Part of a small language model's weights: tied embeddings, 4044 steps.
Each number is 500 + 40 x the weight over the matrix's rms, rounded and kept within 0 to 999. Layers, rows and columns count from 0. Numbers have three digits each.

# k: layer 13 attention key, 64x64, rms 0.161, rows 46-63, columns 0-63
# q: layer 13 attention query, 64x64, rms 0.139, rows 47-63, columns 0-63
# v: layer 13 attention value, 64x64, rms 0.402, rows 0-63, columns 0-63
# o: layer 13 attention output (transposed), 64x64, rms 0.463, rows 0-63, columns 0-63
# gate: layer 13 MLP gate, 192x64, rms 0.213, rows 0-12, columns 0-63
# up: layer 13 MLP up, 192x64, rms 0.23, rows 0-11, columns 0-63
# down: layer 13 MLP down (transposed), 192x64, rms 0.225, rows 0-11, columns 0-63
k46:578449550494478460540439573420564330429512487531547474518424448536483504464553615479442483489470466404464450377521355522508506466493493527506475414474596439625397535496495441474508490379565442
q47:520428573558511494473614482456565467533470425483512510577583640534477533554502474430449549481470497523462406524497482491494434517538508511549546604556511492422602443484604533335539523471423401
k47:490493520491573587566435462469449503594463517457367389548524597495485523468539465502573579467425497508548548523441539427540514559388490528330555565492518492386530473496549543452536551503416427
q48:436476508543472497564530527505464597487465512446602502533505468424377580421491492485593511481368562501522348527583622481381379423503521644515541448431542450517531421413483471452459364488476475
k48:502493438477467502404495406378450507414538540432443367410439482506561492453525503427530532557366497527473394544525543445531447616468591631496526404479487468521491449572502437464483548492581425
q49:480533561647398438527411520468561519499633382529465456530499497424496543596548509491593499513447551559507526396453507462504446418543483480498423517560459551453579499543505530511403440517579416
k49:472594536553450483524457440505493474501501381520333402529566509566615432539548462508559556541434530564476494565486523501535530435487521499597587359528530505515566439396537473620505453522433556
q50:472591509475584458389574467548617537496522550590517468482496482475576403441515408512554453475473476512551626379425475656509489442560574621410448426447600495556624407471419589430599467457479468
k50:499559372591438484536508494554397518474404490606533499682514516460653552470536330500467384572524434529650517462581515582453389514562595421533508408497443374579473567542469484533598575464510448
q51:535487522453489475495513487517448594469484524281472509622550350579612503581565461441444549563466493540462464486428493553532605571519498470434464568521587443517533426586392396447450519519513545
k51:502510490534403434354559586454460479580487454434580595554422491521496523467480596585499472557526456522556512574392541510504410524521444426454530575445488517564542451615463528511645489611388571
q52:452466460445587425553509522436489527517735508464478522453477544520517375482578501552546395605531446484494523553516544419482469462579456606485539586467514465469488505497439542582595574535462378
k52:500464449528660505514466476594491495601562488454394535549517603488445427490548504469505500607570470469515440518473602570452431458463402526571439559503496364535463548632414473517544449450660490
q53:487526524359511476502483545497544462496525440462505484431549501476544456484424481477424417620516478582567545468557624399449451438491420487444484489646538559557398469506507423515426563548443496
k53:516538556436576517558494497505608451556414569599514451500471485456510545507476640504443348625499470516484484546480605527506474499540369483503437521545489512488531465548543513458467414546619510
q54:588490495479585404481544587490395572366404470522486595487698453445464515431531527446483516506523540571355526529463468443570562466521467483517588419479573468583552361491496558465535532473434362
k54:458529449531518451422445600381508518505421475527478392464457556415491568401445425453470461508552494508412505554553471417494521554400445424481408543493600545545490490600555488505703389541565433
q55:542405544447480408442477388446553482389584525490534458527494633619516541542412510377509463515469581415456559451574588566460531554505482371498476610499631377567465455441523571562492546624500500
k55:517435461513519485491488451624582450506545576566543430603647424495552596397531573494533625498589500488498612540562594437482499558567446576444403557478375472520506457546576633511480506571405552
q56:487529448424493452572600567550400436493541462500589462485558476467606460585462520419561507490321498413522602402492483541318479596449307538429541392490458479473536579519493505519520408535457511
k56:569489492599542458525538450603491428390480509542650409506513546541598449567454485516415503510513478418483450565402451430431455529456527491399535467518401517533553390465346398571525399588686585
q57:445491618352480419500520503523527526516480522554502403500470637557477517508486551589456543454429491520523590546565490603490421479489556481551543531514503526476505446573565492581570491471500479
k57:552484508445606488514485472573554496486498473453586510570519479495536602482545469536359519492416494547644595590572444523474512564536542508488519511493408542471474485511529544523438460393553470
q58:465486564498512576579413555575541450555365485527584509462504428528466445476550470532565551526465500505500447555458542609440495480411479511539513539471527483470498487602448385497452450563443354
k58:522433550502503473442455484476518386490545556476578461463452430454465394518490436588546456562367471499482395501513513518500573546489495364566569582451461545413463485608458483492545511494467427
q59:511392437444517538450360549588455416624456494540516536471440432464587400501571480353407497413523491537553522489475536413565446488537456524548487542432558575479552423424452476531459504502549528
k59:462550445479487571536478472516391485455475469504549503571386479468429465321423547412414510528502478472456487423468492510427469435611439425571453485476516541424633534442484516527487644478496487
q60:477505552457458496528495434459430456557506629467515511508588613451473468537545453559396593398496549483371517464517550570526402414504496530572462552521489582622483543459470498477511481541500415
k60:447465476529485458496352444461573497454439495460546490486475432424526529479557474545387546561405537473480539624500549542482486678521440522526619613529512599566561672408448514516529476472574515
q61:552519422534514386449446521437384485596502566419580515561437401542425486456527502517549453630461631543498637545524573458421491485378544445515387558410505478517390457348524470508437424502555485
k61:467419517527519452365581403521584500472507548529475559538465450486511485419537612486567508528477555494426564542398516502429504578561527526670404359495404592494427461464645398604550519535458439
q62:556558445529529524464620517586492396483452494506479485367533659516524634415639585424500619584460440507485500491430432463507594526553445428582576599409490442513498489433503506511386565563551393
k62:559485424512519481527536590497643536493427468459525437556501605467553455385497403614518660484445475508507429465474450445540503478488414545502354533453594534425444454369484514614484576599501491
q63:502480514430480566546540559360511602539496500436523429557420482504670431554481482512429493537596619386379484554511495435568463416552456583514525522443444407399510515553575535578438451418495517
k63:466474527446503533494522552554552518638558476414518480439540526511396453432509485415514573616537592411495542447428495453551447496399559454450593455506524523601613543645534477504412528379595591
v0:508494540552507471490455510491500536530549504553499482436527521421462537484526470502429499520469556480537561535381452515480512432580492568510507513482512476485483475540494469426512567504476536
o0:525557443514517423515506585525483533526514520525591494474491499436524495520545462517528526555499531458554460501473525515443465491459469556502552498495500473529494470512508505483514526468480459
v1:465534467431497481504413530469477450516455479499488520468513515429493484460588485479526482498503582434592525480448515505495489504532485501464482527500477449460443416467471455537517527499479552
o1:536542492478479416556514498490489445502490454448479472475478457521439490396476457479504523508506526388497510534469500490512474510474477500509522461516481530572497552500557440549548516512503507
v2:478485544507415495529482525464498453525498561451513429572505552565456494456434515450481491489491524518555467547499504458504596508526543521520427471561467513474442563462448444498513494525549595
o2:471553545460480491516598486514539495514553512434500438426511543512405492518490510519512519431507497537565508603464440502496574447548461510496503571492485468437555538483524441465524460462492482
v3:545421548527496513554520495493476457486476475478472561565518476557453521516476459473476496632501537512513486468566475427468546482506534499529532510471479572498477484465470510456520488532528531
o3:446512523478492506486559487596571517473497529481472501498509581526476489499461486500522538553461452543424518571502495466523483550490444529520463540522530498441518449510518484432490538525454496
v4:472555583485439557449494568534497398477458478499489552558521495503520485516512497472495505487538557575471495550511534474467441475485542575530469599430468508522478480470469463514501514468519473
o4:456511609486533581477530522559514506480432425504495551504445468465509534519438483481563520528446542468446450544421492458492492464527543547529481510537497552468493570458544500477539499490514509
v5:453565478451507541424508539540520434511512451487475491496575442513456554452435487584505511460520472543446421474517543530385464561479499483491511477548511461485478526444490525521479473469536459
o5:493508559459556494456519471505520465473534525472546463626475436545519527482493457504476392445554511540426449467475527436495480564520533476511486433488483475470472586438496498501486464482529431
v6:463497572513527429481463524493500489503483501520437513524432485460450573544508437527510539419460418438441508378501523495479483511480516495516475515442447484520552455506513515532447520486527556
o6:527521483493567431523463499513539457476485494463492539620580433548525519510538437487548566452480499582483563571491522491439427496531542510492479469549453528487535461481466511567477479492492525
v7:526560469473545419491494498455516411470532497454512479459487513587468488497476463436518488509506435568507581461511451475534480524519511466471462514488467421463556569483532478499461492526494508
o7:522522444475524525483522516513510488517522544481513513470535499505569465450511493451518503455524543497497618521535534473481526450526505522453473531480488482483485567514504473487487476479536549
v8:468527534448445511493530490591511492486456577560448504493446480485509470537548465486531526488514579549515579468484460471516452499573476510491480525466610501470514559539452479493539449528484462
o8:465467507464454519421526542549462475502453494590454445500454518512579522463517557526473544525462545444523550502477476483465471429524476488520550532513478480488517549561451514514565494523459490
v9:513459428450481565508493452459464476548517426540550474515548541493514472414454542569524472503468485598453467523511448568468552509457481501461459490528468506535473572556541459540478502487491570
o9:518488460520548540593542413482513525520603505551585483498441521520488506551436594509517421473514557514474461451494472573538523463485439510440539446458469554501472495553523472461457451487509500
v10:449467431452510421504514432445473461541523527518523510481573569471498523495491502500546456462505456608471465421469411489528444531521409477495553529486522471504476539506523472592426506454485490
o10:553476440482483460501541577485475437539569500511566494505516491603532454465465540452530450424520557446463510407494480549492442459563505524458499555432486498462454487526504505534428444498520521
v11:523485484517472552511431519493543532518501497467557511510519502492526572462536533432524487462584467540504450594407517495545542461528529488502474478434397528441502513524451411516492470450516457
o11:538553492492471526564447509404496498529512502474484475427505502456497548502510442445648524456457564557481431491473438489562516498510462533467536497445559490520609552456455529485464546517486499
v12:449524510490511480488506475563502544505490540482561517529484580512501472452487501505508468487493421521480547464503562475574494451448503503502546447384460475532479540408547514488520424494503501
o12:532517521543466499566442503509551492514502521487487558466483523440567524448483528592474592462454496567491510422568447501479487477492491481506488545467477514470547497425488552494493455504658449
v13:532451479600480491476513504515476452543401492579494521540459526480491538597469561490490583499468533574449418434500548489447494521478569486535496517518497453520499537527517512504434483456499510
o13:515439511513546555461552448541497538567482513501495501523465512584496499571503569485508501450491547517451515558419511473496499507503579473465587526531513554478527455473456510518429460507487417
v14:445524475537460577488540470464486481493476478487523501575466556481505539523538515510509510500521542480464544491507476500487584490570462497507539459436477495425432523569498496466500421471492510
o14:457546488532478501510500514481511488473554517567456505462504510527496530487532500539499609459445524464456499444486488485504525540474445513521540494530484504497505546482482573497494445509401492
v15:487590545510498507425475524568526485500417448518452574465506549496528536478435487526486518458429506498478478545500559544442554473460480555474482480448471512562526557551486482477479540475501502
o15:536529561487564501511557455492583481527422528477519538533476487528596508563480466491520513492451483470498430518494501501453544504468471450494515459514482502554510518460517504492498506476530449
v16:543455470460446472508465474534508570507482515528425499496536481520525505462459492466496489485458476513516515524474487501534639541486476505548436524524523549546553519560431461505498560508485505
o16:494476469473461484480509467564521497527463489489515454544489495525518482521479494479536461488477484565580459509471487522479577480531403531475525473491515403553552489554455483526481471527508571
v17:536460447542448495546537437520491482505493494448532558560490459510447499508496454520497494545547523610503471499536490453484500512465396510511537491467495512560480442473567481428428444486498481
o17:463396451481507486476484531536535553463481477539365567453437560531474533488483485485527453476521486537435469488513483473427441459490449521455486505490475496453467484500538512441406515520506460
v18:474514418450536503490469543498504512534467462499462531477492514497488417453535477539471548489520519498526543492518489548513502472575532494441553469456489495488457518487537451476469426641490521
o18:469476462490491518577531518409465531492470536487503504536470537482503485417555543601521506508526475487513498539574573499454499482495436429489518489515533563528491572501546481467517387587475446
v19:521475526407452496461487533541505449527589579509498485448522566454531459449423450531492480483502492554458477555518516507428435480512509529489513450521487513489470539459526529513533541466449510
o19:506517601474483522481529518487409446589573510508519458542493504478521482528469520518495492538548486511525458480515491486479425459438504490447501462512462502480556532513533457419505504425587489
v20:501558499454505521512448506426468483454476493391556571531508568501528508514529484459544453544447467474410522501582494562468495461459448498471464494414411481537482453506514490507487494512472532
o20:534514502451520480533529443493511480507512462463473610484518560499468484517508472499502570507501500515435491425511460490516519486479427476451376513529449596577430537488538523540479483503522563
v21:529532518414543507485499477526456462503508411451545475509570419516492500445553471546469477464478506525448529429493524482561517456542580526476445541458525445491516513435530472491544468530557531
o21:460509430468567496531517481512532487451526448415570480497504456415519524468504522574492464508454558511451599515521525472508485527467478522491474499504444481426545502465476537460607457531527510
v22:556493420473495465542466527466485505522474487516550446444465509535420539490544503518539534535521437536486560563485512491468566462485536521536498508559455397492517493481522428466524566458511575
o22:542473477502555456565467475527490515501500501476531432402523497523474490505550510491495498469482546559519518469502555449509570437431531580482486492582488491561527470484514457451452529509546499
v23:535506538539518502454504466453575504450540512499521533508556536477526416465499511438440532503454475493531508507446429563528464465509523475511429509561539484529585488508479534448500472518468504
o23:532549475475509484494552507534494534517515505515498519503522587379497529494499467492526450532507493454542488508524512576509536511528594443462512546541497414517472532558473532512466498476524488
v24:552467495482512582565545516460442513486490522469460463502489469471505567577560502572447531520547472462424461490487478497498471517569583398527557519472539473502487521523592569577508485556559516
o24:444461442479518524513492519463459568374578539455512391506503493520508470566539516555439549593508496529461463515530514435508444559498602432517474505485522517479513482493502532577503465525476582
v25:542492484535548517502453532522466517503447540481506569463508465514494509465555510471533518545545520539519458501452522536439523511494587484416484475484483470514550468398470584515457463522530458
o25:448469476484468472425485441496530524506474544481482468429501529469514523478444409464519486485492516528493453548520498503546497542427575478485466474509491549505503535460464439567495471545542424
v26:514530486455467508537478473476462537504527557510458494487553517467519568482510481552446411409443507465524513468438591463455539492507531469559514551407575509581458499534489474524471544534514505
o26:524507515521513491518501586480527485453546443462518477515489501538565475566441484578487495524509507491557496528393530474484493502505445490517523457451482479555511497463549520619472540545561515
v27:559485464452529533479480461481516511471447408504473578487505485369543442508530538489463554539420521487493492475507492567531492453484481522399420503519439506554565527552508471493512478484415497
o27:541507391505576492550579406524494531516388466574508508527481499455472463495502511466576449554471464443454495442512484508491507491461499391427524487531465513570536490509465496489519475523488520
v28:497521538520431525563510514528529464558456478499524501508526415557439444446509533466483482428520567582512476540493465463522444550533543503479487531491457441516513486461472547546542493517548384
o28:403496502482507517476497540434473493487457504521462473491490499471485539468435549428527448510471596544483479533544543523468537555590515510548497535487454497490464543455484484500539549463550470
v29:518471528512472494537462583386429495558556530524507466533505520467467453481513466518459485528519478497497510518480451504406513487514492579483487484469424501543492476525512565548414488485456526
o29:449532459489518412532478503490479482521560551586505493483525506470464467509460453470535513482495491550523450540416558527453451478466531492508426539477494613494497486510557481481423484474522553
v30:481497526596445560509505517520505445410511529485444514457458569477514494528439528491504519528498481550514641571533509485429456510489491472484491566408565530528492497501493471472467556417528479
o30:536508525505439494427527508523564514470514469587463564484491536516559519532537630466532549586504475502486492491489551480469556493507564580471557437520482528514488561471519437480485558448550562
v31:534439428497486555614499464432582507463503490488442576455471485506496521519540468479493475461497484475564483478479560427549426512508529397496474496480432521526528498478514470549551483515471487
o31:544454467524537523515453534456447467408478519486401460499450551512507480488413482517571545513467493537502560548496516465601451570554478463408535518514424406564488493445512464497461507532501543
v32:500494502504512443548512516560434523414549535554503478482518520466461559520491494575475527534450588478534476510429554512513564486492487502463483472461526492528470465463508504450514537464452519
o32:530496453518447439495518543516563543504493482520522433471515448459503515542447453540435538580485458491464528513460511528485479433435481521465547451516488479493500479436511494483413510431469423
v33:479540409558490586465511450464515464495445517504508440526440480555464397535435519590507525487537500488552556503515532468492510537537518516493496507566540518501485482554520527551467436448492512
o33:447523467553465575487510455543489477449536511556411522477483506618474488504487511530525450485525459520529572453509570495484550516498536483557578508498501539510489532514537510540526466441493468
v34:537519537572510465510463431539554523561455522481506439403458437538432430472489458512518468469502501559524535517495489502457475496479478562462515417477539449520507492528496552489461514532493476
o34:473504528534516459452488488464483521498470537490457561442545519532583475500509519495478452493551553561527507503495519569416452473457484486583538573432461456555444532540470471470498549490531463
v35:539508487484518532486544479453463533475534516472539482554499541490505512497469581510535507529514522511498530484485568528447578508448564426484536507535568496513484519460452471510389423534520433
o35:490469524498549573490573498434597548543581508564478472462512533485475484510478442540499478490528502524515541446487482526500532489484534494563513444480517510465534502462510491593493507644502463
v36:486563459500468483459481485446515462507516493563555457588476609603436552487433439470459524468516557475489487490489497576501510493531492527590498529468443467522484474513570478444474474504471523
o36:543533464476542574505550529579489483498525471522511523487490504472466578492509447515459552440568551501528496527531543499483505483556462554488529568491456531541476526468593573497409431473477443
v37:507498526495556533515527434475451380456425480446468562429578492543559582509475480504533467561485509546453478533509470528489486476496550503456469561424542497516487572471541521566501523498510475
o37:467488478472509585470582485512543500444495530466531524477530444537597489554482504495549525570458537427378474513504477499581498532456526504437451555440501476501482517522532469501524468486526517
v38:512429478510546482396486512547467486525457464537496497441479529560554492526522506521536539497544569491502422502536520575488505523531466477456505504574515524551554443455599498424490580500574529
o38:484505498551485532430485452513501495515429491452457445512505502545480540561531474541453456453576520423493446528597511551491455521496519511462513393513463561515495441498573435455517491536490517
v39:507525484500572490477552507505476537474560435552519482491444493530522462500497496530498518506511490455519553471552540554493503480411543520493522583446525546606577415457550500492438457529474427
o39:513476458519497587493451460493558510489472457562530579526529428449520550502478483540500477533500454472525544527542547524482499480524546526561456467479474539541456445494538512507417514580525506
v40:543435479488529516461450461490459507544485408578420517462479543560497485472448515517462480500456541464523512424545558546503535545488527487465476497443525552505475471498468519544484510496471536
o40:503512489474492467471521460545473484545506482518545587534505476527492461504394510539474508506501476533446524580545546537515527575472440496503586441446504534543484481504489472510524440565503521
v41:518497570467445591469481478454486493493577481462446483547502498554508484473456431533451481465478529457509512495523491537462494483553477460459370460476497595501494546527512502475518455534499509
o41:465562479517492524474547524542473480445542524586489496573487535448491535543538459552512508519521484555503508581505505562528480517521423453481452473435432492527490528479508503455530448497513539
v42:528488479489496469480458541485422475549476530567452543459542456599541448498476440506506519539509498499521528479468514492452468465551497572487445582490494568519559483504500452510481430440453455
o42:461541434475438531453469494577467472571438481543529496507503504492542530469488490538608454483486468564457534541445568511516489497512484518487477511505508550531567475546583467525523492490502458
v43:474485459452523517519587507490550469536596492502580480557527497401536481497472556486463512467472536541481445436524555522542483492458521515486535491579460584522487474484476499517596488486456459
o43:498562515472511575527482485451449487511542491496506500522497472496425497509412527406474434541487435432498515442522427489498482518551484482509513506568405536461575465483418524454473488555476443
v44:515580372490515492476496483512562564506494480520529559513483481555518583526453447487473525478526539422501421528468545510599499449487460525521629487473403518507465483508544505464509472526458434
o44:534491455529526569503460531509476561518426521470511513508483460518465486522466428480497539481511463515517476437561490446487486512480438457464498584476539512554476497434551568534491507505470408
v45:543489525534473419582556518425479503552510495473530474542514491536495443521485529486442479504423520523447516403570516499463552512509519542527477570499509453533522511538524505513470472477474469
o45:420449481521489449509567493479481504560479509478558605479500526489518457521468578502475457487524514539513566481421545525457547545567510480471439530552425506467562432486522546533432485506440501
v46:473557510462573440474468613463542506440605519456450498492514489543533516545508489433455518479512514493458545466498541519478490522474463493510516499489461494491473506511442446457456606564506480
o46:532582573539579524450476589466510526517479548443535565555512511471514464461496475450444518502575451520530520512423514477492490393515499520467462485518513514496484510449503478530509462550420540
v47:456500543446452456544518505548449481470461478517507530504544562465447508513588546464509475522408562464474481488545474501514476519446500464526469517509470392549450472448475489445535556542515526
o47:515481540497535447503552522552546512504438479458540425502503514455398459495475556512462532507493561434443508494503452509484519460544491484531452456542472483527404475478502518518471514506529533
v48:535483484554495538467461461518480493576422479494566489469553521510528544503582531511468508416517569514445481505513537513542475468568548478552509511474511443484481475543517448472498536507524518
o48:439566514491491531472510534472455548509500420394503506474470499493508505559535568543507501468515594482471476504505553488497490559443466456474580501542509541537512473486501574501492549539494529
v49:430614480509510524508495525497522444497496526447495495550545403479474492489473442546423505475459480454502547546459492493513505471490473527588485481562469446486480431470525502433550533514520517
o49:510583486504550489534514516529496475442478524401422501548434454478465539464554493489490461543495443505528467513492507480462582495429509521537457553518478453477464534497532560522495504465559475
v50:571493554550487471441522375469481531569504517444531548459477529466562530490534474496534487495471476441538498487575488439487475431500447421515465496541525520472530540481520497435458489481496503
o50:484512548547525475465529528544454516523485520527470511449504513495518529528592530472543500420515438460505553520553456536502448598443458427477423444493516456500493419497494530515480585517635535
v51:528472481574477523543496497455455489564572489490547517432574551464491579481530531405457516529483578554546514473488532449408528465550546469506533493510530509514465467485454443456476477505483461
o51:454574508478503483416461532475547499561600499505532488408524544467476506505514521473519484534506511431460493529434579465517515539477457460464530490501468482527513448503486471467456528586535427
v52:474479539457482495508525546550526542508525469549438535498464511524565542486435496426530458522487510519444484512546419518448542466522533538491589591417444523530512548478484518485539535572578479
o52:462470527533528534474505467476565474556462504501605469536469554533550542510435529502545598577531559485542433477576456464449544543570476593483414523480501526467488455480481472484537465532472517
v53:545469471564475534491519535539509507454515415529461473506451552452477440564558548535420494456513510505531559484478566461496521533505514501480451502404473497552511499568527508489451526473501529
o53:481482477545496483517477461513501544452469478523508516481476531484501454526483474515493525506480492471529524530452551479464508497512526500510594426496446552501503503431443512449440498497513592
v54:560527514479516528406507514441510490591504452515526490533480411455560532495481475447509539512483551445459559469476414494436494438502529516519496563581489419374500548515454517461501437493499513
o54:487561495491597540494579471533464537561556501530547484551477498468503548419509499425477491476555542440540567518466475436453504583368512514496451537504547522555545477541444543507588483483450487
v55:485504536547519495506533495476550528551481478553472488450477520511461508453510528548462500484474496411525416487510502487456499483530550557506523500497491506512537551525513570541551474510500550
o55:476524552463513462556469442514482524454492549516574483501522459511550470543469480559500539458511481464534463534525575507539513585557532416513508537479470464504504461498496523475511511450449415
v56:570455553469490487497489509518501511502492514510584454542510563554519490573482470467521456443514491505455472513471556576591471504462489559569464445480550543497546492576545556524543528488504482
o56:563415490470497531505478523525442425531498467453497527506532558452533506608481394480408486503461530535498465540474472581522480487516514517562539564482491552538587485551497607425534537490519576
v57:546505552467431474569468426458524538542430574481472525435441515429516527522528479429621538531429495463494510430524490479410490458492542509516474548517523468521521509532453515553553478537465531
o57:485425536496512443521499447568509497537529468493495453479513532557525501497534542436548574536490503492530520523436478530499462538536516446511443554576441459650512480566475483567560502523539485
v58:397489551495485559464502439521535549503493469487500529576542492416482502447509507470539440485441451544468523413502473508487553502483477512477488505442546509561485475499455518490467450526550561
o58:469506505498494454517499486523632498461525452528489563522501519506496500502490490508492508497505532495513459394446474555460467549553462510510497493478480472459493549526447512545550446554522507
v59:488441491554532523437424470448598477526496498520471525507505482493488546498445435483490519500544403574460501459463473504491454462475545485538555508541459526509492408447500500501500558503534575
o59:563569526519537475514452478565504527478556507421499554558502535556496530507512457484549471544512515583524461493530515504506403541476546595470528601573517533491463476518446469516495433551552517
v60:539509468499477506492497522548542464482515472501455491476498529476482438536517549408421520503482462506539565486490534464497456543485575424539488484486481445502449578516490530486470460552434486
o60:513520503484512528479496510557465517519521513489503528510526545469456437428511568530491537517478502485524529546440505405473552507526543423513555483465522446518498547486470497480455452516578501
v61:470468528504508542557504466523493536544508477507483410468393465495458539503527446521500546513488538484479518482529499578448508462504535449426399495495489469523483473489494477512568517539479563
o61:454542460529493504514524423481480513448541497506511503472469430528453562484554532507418551561513516537443502540502491554448415438517511517460480479506422441615506465447432465481478534515477494
v62:470444494483475547438484543518481537454406586609462549524444594466514501522500558489531575542477464478491539520469469529505578492514535473510518501473485504522480507486486496471482516484517554
o62:490526492505475502531537470542518494515450509576472441518552537508499491532503531525493584496476473511522455481489470502524517494477532553464575478554533562530544490513513491580493460520527472
v63:498499535569538463510453569504436446523462515443522514507527507485506516556505499460500534501460545537464436447467499579532446508567471475444487427452480471490484492516565544486487493516537454
o63:528531394511489452476510556452486446548458565429489518528495526521492497562541532450464548521557545500422496538504487538490462531520528440473469499463462583458537562524496523496524471499483450
gate0:545431462558490565505573536549558540449488470502519474523546430484489484486474575525549504535479511433543455514498478522441438526452410506482443511529463539431534506498544519484503514496547521
up0:413546512554468470452451495517526488439529460491517543479525450513492456510494463497519506554476491479494479470442386485503524484575477584488494495453503528498561516458528580450484493482545508
down0:484582495466445507486413447430425508500478536474452472479522529564487511515509401504541477489421515532483499481498541554529519474475538488475588473567594481516479481484457456450526501470460464
gate1:433462537485530477501426515566401507494373479521534490405523433506435456550520506439473494481456464548498427509484524508601473591518475568448511380518506475507429548533563489542527492492511471
up1:474494454453547447428450567503484544558498425524496520518463585513436461480505562563424489547471455497480447593523484497514510457462439471478506554509529562456495523436498484538523382503568480
down1:429524446498498453505428592546595536492425507449502500500454494464445467492478499477468462555488507477496456478478497490476494491543402508514509507474427490510477522531503554478538435488585493
gate2:509517525393514559549539531482528483505485466467454525509507530540523518506541525523459449460483462430533513556458475469397461590539531469480474498440538535535545501535529477492517558519492472
up2:552519451460480488529507514479552560432467576436548561452434448473518527504414482434449500522489452512482515474490528442549482497493507598491547481500435498494460543523506487499480594478469503
down2:543497472620494429458526575469490504461486520489528501553403460543528543487513460458539517547567521483515474477459503552523472530500544525445479444523478517520466509463500553492468559503443474
gate3:492486528471517500507531518485515484507467466400489507463507451506509495468560498566460477436512563499519514516542511547434418506473490454460458527458494432481548478486498460517468529548499447
up3:457472472466516431466419460560536483454590448459539420488507541449588562524473398465447530461562543550500555611483474503468471458405491513458488507470436454459528502510479524512611481585523404
down3:460521472491545458448464527449520510463434487499524410536636553477572540572524444482484561414587481515548487569569501472437434516459529511497491552501439461476522466516427510560562368540559472
gate4:532479507460495508445545508495503484437473521460493543508416506404440504492503483542536431440532571461474494498512545457505476545490533441433512471539449487448488423494512515534523552498494476
up4:518484547553559461516493472424486496509492475506518507483553483554525495446488497506491453512466539508553488438505455479426507460467456506566451492500459535539410530517541476459448505519426506
down4:500466548524484407460542559420468496479470481511541547492401509515511441427477596497516446488476441524438493518506431525487493540504524419523502559513497502508455478512540454528534549535364473
gate5:504564464507429511522545507480463508515447519532559513498585469519492551534559497458462461506542444483508521503460515491522516458518511486539473560534511531483495491511514505541469501505490504
up5:577441547566530559459511525502511460431505581461504472485495534530444533429482512477491495521514548483482516480515539492518451529471483488496491477454472470525454476536513513490544539517456518
down5:479556477494485481594472479479506531536488459587511573519521485531480479535497471508454469477515490506470498556497516542503523421505498480488507462544539530445500489443483574505481540521522537
gate6:490519506459485516500526552441506473528495440532516482503481454477430445442469502411526510539480489546452482479519514509422504476455510479454497516529531539518497519477541497531565517457587536
up6:503508549512537429531541526438527489469475516541502488559524552448466499522500479462541522488561440495434456526553487513545515495481524524500557486423493493499529520577505522458465530539488533
down6:473554464482482520475475494456495446552510456557471504462486521499401477386454509450488530532518527475469466483444513508449522456479469435509453457514601534496523530536514458461545520421564521
gate7:463451528540472536471583508458547567430451507511507496566475462499470502493535438434516552418428572536496529505531564478569526498499482471453476486526455410516456487519580490541468429476533493
up7:472496452504503449404467488408452516561454519547454513519445514506483475524504530459575535428525484480511508502540561529519496480573536530522455473487539497511414511531514518568503470558489454
down7:530511540538449446520547467457453460467509557489461416518428461526568481548530552503524523534483469526510514513507532418518483540531493543526495422511435437505454454478528536526533507563537446
gate8:423417453474471496494521563459507560543493559597420479502515481524543450549473566439523583494448473511533516463496543556531526512505536461431451556442538522494435503536516435542476508493467509
up8:463465484470532497445430534509552556525536528551453473446548528561561477516447520502455524550454471423524498463483451514419454468500485498550464513457480584524514537421485516473484395447450525
down8:492439467527510529487420497557510499485439480501490466417553620562536504529489520502483544519498502457504529474485459576466472477490522503539491505498473547558483534417432422507436484451562539
gate9:546532512536563510507458511529461524532440566554453464443474425451507530606517527454555537456512527432557535528543481528485466539481590526510481550416524497436452532496531433500544536567523539
up9:465532531465526464478514508431487466591528464481544486509545599529509505458560502588557470477569517507505433537511465481478502558496495530478440542528467502470528531534526502503453475536469468
down9:491489538520491526470524431500519516439522494486481465525492500460570519469495579425492465524552519444500448501474525527482512503493471504541517463540437499496522470486517516458470396534546445
gate10:491518489457438568496434462511547536487469488487513527540526551510496470461507459475506480469545553569516540447443517568477518471497442512482502480484490536514465445445511500471521558533533514
up10:460419498533530503456483548467496513514505539457546509562462472417503536492468461468592541521492480507453531486481517504454510501487481476499557444526438471521413458553446465493468451442571495
down10:489581533474492577552465542469460534515513480546466458560462490490495502523493579510510546469508473538484545484522537523463540466509423468456487494457508472419548495436529542483480500521415522
gate11:430542522514566515524522545437548437456507432511491484481451475537530456465495484530480467482502501396510450517535484423487553501477473445516460465518516403527499468485429501497427565480475513
up11:532564539618637475518520446542504482482424550539486524529476503513419470472418480506465496445457535481504411505497517526482526433570476364560503399547538554491549521503422442529539515579494465
down11:544521467526520503523538472592484511470463415575528400505436536475504413538454475441509504486508412507422432479485518442452433444519453439646554509487464551443505469405485469546523545468507504
gate12:514532476535452501454487554521515532495428445513491507529497451451536466534580543427440457525451466471536405530449399543526474551454480582439539472437458461463548480535433493581498486517503578